Weights of a small GPT-style language model, trained from scratch on English Wikipedia: no biases in attention or MLP, 284M tokens.
Each number is 500 + 25 x the weight over its row's rms, rounded and kept within 0 to 999. Layers, rows and columns count from 0. Numbers have three digits each. The size before them is the row's rms in percent of the matrix's.

# layer 2 attention query, 128x128, rms 0.169, rows 0-33,64-96, columns 0-63
103:461485473467545516475529519495499482557481519506493488525556531503477482501560485485522497504480485492507536456477506543519505488519499488488526506527493471484548499514425513513517473520517479
070:490531521496477504474424538465501478522554509491510521501516532515507524535479496489517484523517466494514470523517530478513440500511546482507505489464460513463487498507482548508533519486519501
091:494469523503472500519503493522471479487516472518552475518530505530537530486452498471488499510513486484549479503493516475494470542504489485499485522486487520460490509484541494464460522448498481
105:514471500497448473462508473502504485478476501473518471490525465497492541520478506468499515484519496526488476486487486450491516543490513513464489515532506468533494522447518478511488501484508471
088:472466439518516523499507478476506478505519495502494468489530503490488540495492458520484504485537521547522480537490527524492509498456459536485472554525454495537477507498494480526527484458537459
088:482488481525458464493467476501480481458496483505529534471521513488510510475484538504536499488505487483498492539481511505488522515478490490487463557514475489514481498454471474481506545492523496
099:492532533499480504487479478472471527472459496482522428497492506484432491485491506486501501482475523482471474492466465506501527508503532520509494487461497511496544518481522488490483479522477513
088:519485513504500507543524550475504484492553492524536501483467515496528471507522491477516506514507535476472497488518517475491484475506518462486517481513523497535520560538482526505531472484506553
091:521515446493490515493483508486524534498506490482492445509463453509503514499506488487538491540483507556510515454483479497474509539541539481487530484527541516501494497547498494494498497496527503
084:472530480523501472508524482512490564487532487497532496477511509491465493480498501513515510464466472492547508550471514516536525526506500489508497489525472490532531515516454514458513500484482503
096:506546488500456505503477526480519506437510502504481481525461416465515488502485526509480474486496519488490482503542491480458455488542510498512490463553494504536506509468512498519495509490496529
092:502496497506502477468567488507475465495442493484492482502487466510494460500487499524537471514493501525532496500498492512509521531530493474517550490521496484452501513515446509479441464498457482
082:482518472473485466518455521494477493477462488516487503487479536481484487510470524482467494504504505493514521567553510502509491500508495514475454492486430524428484509480501522506478520512509472
086:571460498473522494512539487543466505521483477512486525449490531535497519517510495512519466506467508463510514471480495531497520528485468478482526555487528475512522508499468526515481479489497549
087:522487527514560497512498512451536508513490520518515505486491484488504439465506495502446557514522520517501485439498469543513509481483488503522496492466512532497508480503495513542480490518477518
106:498517521494525510543540514448519511502463505487489482492499545479502497490485497515473500519472520510452511523461521540518504485517545529480465483468461556488471514523464489488455516490482480
092:513483499485506513554537481517511499477510452497465507468480506482504495460480525531452514492486482496470504516496483552524513480490516508545489507526514505473504482491532481543564507474513491
097:513482532548483516521510497458558508536530522474475473502535505486508518460453483527494500486476486479499518509523509475462516501422506495513486531491474464518486484499526502541493483497513532
106:501527498499546534495498531525511526508484535457507474546483499522536502448505517483484491477466538525505554471524538499529480510470518529522509519498540514551482456525526512540517477483526478
098:461470529505497502512460483473505472485518490542488532489517514495536494497554515448519486503502501509479482493513479437487504505520482449462478531557513485492516516443469492500535471513513485
105:486491536481475539467503428521511477513539525545516482542513525490502542505508533514512491477563509550514499504483478496503493524497501512505502458503500534464531493503460508530531469495493490
112:493502475538546498465474510485526474440508513543536488502508501465490514521511477469507494489497486502542478537518491488472517503499508457406484519522494489530543518496490493463535481508510486
104:499526514492464459482459516490474521521494484503479521487507501511525484446468488533503493456493510479532537520512482508541455492470452499497492504481462507498453543456464474494487535535503452
099:557515549484467452471549466501475498482461513488492486493478468497477470550468520517452509529518509508475464484467494510474512530482500505524508491465495538482523502464481475494495500506464502
099:487515477456455490504500479462544506507525497515544495532513544456525495546537511501507491499529459465484523478521533488480490456488495513468466488475503517487514505470538497489537467528495496
117:525476523562505513512473490499466495472516526541530518530536523490501495532519535507512475498482546561527494507518473490459510485460524478485509464540481506424521520453480482524511443502517503
105:509518488526475468460504479535514505482475504527479508516510513526539447497519519514503518489464451516505550469507476529512498520536509472504517484517503483489499538514464458513535495520519510
100:508520538485505497478455489487510497469498514481491502525541513499484461483502496498494454463513490514525517485500496506448475453491470505465457499498484475462530498457461484493498505527540450
105:468557546491514499495442498529474452473483513512532442514504478464510513521486518458455502496547485500503508479489521470515503531496507507524490531504471496475502522502493482474478479515534505
106:483498507502506523515498505510490477496490462546478487488505542495531488527493507497566545466485500512466506502492457513496495444457499530466493459491472526540507511524480473502544526551472518
100:469478493492485474517459511510493559514515510541500526493512495505487469456508475525498505516532499524489464461444482495527490541478548521544518494526514468491523510499533454494490455504489520
119:543500512492510476544494553508500515504497521486490465523479457511453490529493544504493506463523509488541483497521516508494536499466492489481515520498485504538503465521504497537504447532526475
108:511510498474517490471461526499504481531505508498478513539475427456507475488527462520498486506496500525532481539467522512488469473495501478481507455499497564521540508544493551497528486439487487
116:519525500533516503505501476455490477522518515495493463512514525512521491546500486464481517485496519511495494478521509492511562493479474505500503513526488517518509526500485496559508534564488497
139:497526504519526535504471507486502473490529509546506488512481538516485533463503489547529499486480458523507475487482468510482559506465545502531488486532508550521468522531502523479513513511501474
067:465511496510546545530494470540478476513497526545535480548503486508494530484493504520497516498450512527533490512516480513531550495510464474550495512457508504465535508521479528478508499491507483
093:465441539515485501486468476544494510479488499450492547477520448529532479483544504501490520494552498487455502508481543527485436482485480493498510537481470483474481487488493468507489470458545483
111:489510471487475490530460505509483499489468457499491508494501523505525500499439509493477481550505528433501502469518482486531493457530495516539495496484510508526512530482516469534516522507513532
088:480515469533466494531470496452472449500534497521491494515529486492473489470476483531497520491483458460467480493519510463474526493480505550516451556464450496530510500524529481478425515477482486
092:503472461509482465489520461510481484483456457504493474508537515457491457497525512470481484521515511481520513505541531497504486508506518551488508481469443475466500505465528469496496470455505513
105:520509451501481493498524508464471497525532538510529483516505518504486553526477528485480469558527534496508507495542533499492442535496474454457480528478507451486477514503482463512504503504504550
096:470478474556486511439538485525477496477535492520531496485470444515548502518477499549527509522557488542491445546481499506463512486512515452475529504533505466475527469520489511477519530476500478
098:508521510494500519498496489491506512487530498549526461502500500495495486528517514515488519467434474512493499481491517522439479507498504482487513465499504533510471499485479488494501505469472503
084:507477492473497459505548495455498510537509531475528482470518534488457490470519551523500494484465510502507511537465501524526550509493537516476487475517489500478502504484427517471460500467517485
090:462475471505487515505483486473506506523506461535469468445518519514463469495480539521455480470458478493519507487450463526510551508525552529483477510466494507510502496470476499465532519474499564
098:519527505453501547532475514484520501499448494539493503499514509507472525439493517508468474503506480478486526482434454508475556509519482516535486494514491535554467532499480492517474541501489474
085:480485531496541461454483441541484491495529476451475532497491475449474485514494471494455514467503489516505543523490522535501525476521507484537471534517470496499574523519498491506472507525487513
099:471492517495498535467485490515530535508467482495513520533440516465482496476494522451503511474517521500483542500464475540495514503526504493467502503492492508492526495430504513491469534521494495
111:468492489498484549512507511485466498540465524518503526521522503495466509572470492512482513534524504496484464510486474469498459530500495480480509476505467472528567501474496530497524479491488484
093:465488529498516534471527485549487495483505515527470519496518395457467480527515514493499494514511486476500507526499471535488532518512478428466512488559493548517517540496470547487529483517517499
089:464466501537532489518517502468476479488491524481483477552508515494490479482488516537490502459563519540553490518489504502479496523488455524485516548533488479465499534472506510438494456470492519
084:491471484511461476484494475502517488482483495525512508515462475491515433498453484500493479535545507533510510508519513491476505553507494535467482517517454486533504513460532514486516501496511477
108:503491493480439467510507466485527481514464483538554477525496509528506485496535505521541511566489480538450519541501524494519496523517491492485472482475467507513519532488510500526502517476530471
096:456480481485469476475534458496497504519488467522514493503515525505495506476473493464453520514521521491526520529503490478468488547502530569497497461436486501543474483482497527549499548522464511
094:496490465535506513530460476511500525514518469477479540504498544465472483543439494489488506471495518509481497475516476542509524514498520529502481516491476492491491509481493516529510538509552496
098:477526506467492549505520463514497519511478503421555542487519517480514514479474488469427518468515532485505524518477515492496497493489518512513524499501488512500506485505483508536477503494499457
093:505538474466472497486488490477515547567564477494504497518495485501496486484484490497459453540544478462497491503535470461495503494504494492513486488484497488494534459461481495492550525506499491
088:501516495480476510471437492526503518484498492481464542500478474497515493539542486505532461515558467495494541536523520484541518483490525516521465536490553484475523472480493520540502503483532505
097:512537508539493503484531519526476461484509533480453516486494529479515481494513479538458495485498497489516532495509503493521545474488528507528488510498558473534509475533488497457479476497513500
098:457459499559477507546528491499460451469532504497505499527470496513526477480428503467507513520474494490540500531529543509522500508509462476478474511463530493500446507516450483513512548496475542
097:500531517525541515501541496445507498501492509501502523515491528516522495450489490507519500449464480464470477491473500514487548507523505460473503458537556554514511484537456485488493523480512493
088:454508499472494520488512499497516491550525525513545519539469530504517528534486544530502479516503510543529550524545471480463539469505532510514475499531485489531499484531507525498523548504472513
100:497491452451496536460507504485513459512520487507512504514544492521449518546498501506482514453499469541468524558515474495489495514519447469520506498524517512499515480490485506539518490500503529
105:514504485468450473508507490475528519510482473556478483485506509511516474475550534545453489480465508471485505478523490519485514505519491516528528501470510496504523491470443502483505526520439511
101:522502490498449495547482492518520536524501504493529530497539502477498520538505466470476499468462491485468486553533537488480512525524474500469507487478483495531525489435495470512491522486502544
089:477499509513527535518465522510510476530526477483504494525500526541539513517488522513513506502470484488480467479469511546493500536505521502517497487515469457479489531540443465431515505493513510
101:519499499529508482510466519473483484480437497505532525485554522544488483520494486473502494560494479476503482531486527534517497516498485488517483513504534519530448489532523522494500477502508509
# layer 2 attention key, 64x128, rms 0.168, rows 0-32, columns 0-63
085:500482557472446474516488544478515484522504524467551504489488516502500523539496512471500483480508478516480522512524457554475512529543475534468517489553471521500504506523496515490508484469552541
095:528478512540484522509552503504491501484489497524552496500517523528477511523553493545498512480493420468458510478503462521511534520514467507539518476537488524482474511530497509481513493448512472
091:523521531499462501482519567472481501478472508492479477527482492488513547522498472560555513499499496558532472487506480472478501457496509551462502524493483506472482430520469511504497473513484496
096:499450512507511473464480476467519558503477505480501489507498450508512487515477479507499482487515554492489478463533537534489516453494522485471505543461476507462504503476499532525548505491517517
086:521505485497487486550544497484538494547529530504464502448486506502502539508553506472504510486470475518469489528482474555470529506516488510518553471487572482507517539495516532542500497524522485
102:478486529503448554534503486469486514518463480503462496447505515497471463519508511517502490483470491510523519530502516479496495481500472494507506512506527519495516519511498468512488497512477526
103:506481446471543502521506476487481531486491477495460553504451496458515474509502448537508544526480485489506502505470531475511519491517509494538488530452490512484501512480534520499491532540457512
090:497521457515524460465456502485533531454485503516511512485560534483467487500508480475475488441496456480525506484471521465553495551500529457540485483498494501485468471491509494498500459568489521
090:490520485534488500540512465469465443496473500479484535465516516499541506506500487566495471519513455447487505481475477496536475546541484504546488494515467492497513520469519523501526480516561465
076:494473484507476550466515459460484535493529459508484499481496504521529461527528499466493474540544473478460481490500542490450504524514508482492491507535507533505481502481497504541520466510490496
088:541499552538450479510495529506531535508526475508481519451463519516499538477470472456476541502500531488462459478507545483510504487474497486555489478510525511535519498494529490500524498523504502
092:482479524556491484463472524536493490504530506470521468489483514462489512475524474478505480506507505439525507482530506529507522542511456486493481503477521521486499541468532497515496449488503510
094:501534471513529483468518490541492525498504523497515495514498494502516488455498465458504457502506574524474491531519525478467475473453454510480473489523498467540478458499518518504476519498473499
100:488499558505503528489542517492493486480522522525516503546532476489490460508483502470504527468527532477530504475450512506476501484520505534476480535527482545470519542491520452511507479471473504
091:523540483475523494543511534483527464486551467505484519545490503512455469462508503529494478486475519515499451528460528523514532529520523462468461514493492495535542477508531520464500486495480498
093:518515473515518488455478478500496493491521506485516487533504505507498553494515506521513504534483501544524470476484484452450486498518466468462448528522538504551496474464498494507459486531539493
102:510508482406490529509490488469508509466499452515490515528516515571527515509488473486540507506514474519558477482496552462512512478503472527466515528503464509527513434486483489527479478555504536
088:498483434487518512478491459497506474509480528480486459521481496484448489547533511461510496510491494520483528545505501485512459481499465524521508538505523503511505488486517495496495507496494519
105:487491485520502471496454489471550504478524513540489546495547481458466516527534512475489473500543493493523533510484474477460497477514539498450525511503516494529459512509502530492518485505472464
098:519522537503477508448500487484499541505497521526497510486541487478503484489481478494516520472525479464493488474499524534525480496477476514464501510457452506524488468568479463487501486498501534
100:538495541530505505510578458472468482507463528479505495484521471518495512491486534519509492505516483501490530544515516488482495474515501483563512520471516491520472474508503506503497489532525525
096:475468504474497501459524495495511515510538474528503514489524478493544480471492498471498473494500549549514512515557551524496470493523498466540491469500502515467454491513498449490523487531463482
108:474488523534516495481499508574499519464470494479537530491493455488459517495541497529516489484530531478490512466471494473518505486511538490525498501485509490509476515524489527496452518529491505
099:493487506483476488514519486518469465494542523515467500484514499526535540495501484460477533477465483557542500458483512520485521504521450543506500485520506487499492474476518531543492483487489487
098:475487485511488479480544488460502494511492508492501473511403503496502513509524471510487448472521438528458490517506495489543521542518456467468546502498454498506504465520508508499469489493504538
111:479535465515567518485515501493483489520508494478475507489524476479469520513492469471509477482454450475474500495500493541436488512504459541514496525465476500466489508478548477494468513497497488
106:492498463507483500489506512520455487480500584485500461515487512469509500461512498499491511493496480546519468467485497511540451502493462513518461465502508509473475492497533554542529486454479487
111:516513437519473480518497464519497500557504524527514504516497476489545493481497509475543448509472518488490506534464535501545460518466514498489522515482517491537515467468509505472496524491471507
105:547482490549486474517485548497514472504555515504457474501495480499505510476523526530534518498493504553511478541480520537488518471516523483513484498476472532481465517495497497496498492495490480
107:500543458474497534502497495460465502490454521487458508500491465490486512480457489498482495508496508524480471505524506482530520505517494506520495489500519513556495489499498534470480501526537508
105:491532492502520522497524482506525556489500500469516463523547483476500549535474475508459490479499533472482499530496508506491434498537502487493502509494520493524484518512491493450513524532511471
100:496529494535521518515504526462510499480510446513506515524473518496524450498474530511527505492474528502466502510511450501539475530488522529561455458521514528476503511473518500528511492485494493
106:519514493486517512499481496489517560567518476494461483518490506474440508491469490491485510441501528527484500483518512487527488490542545489505523533503476469487517429523523488507491542490456521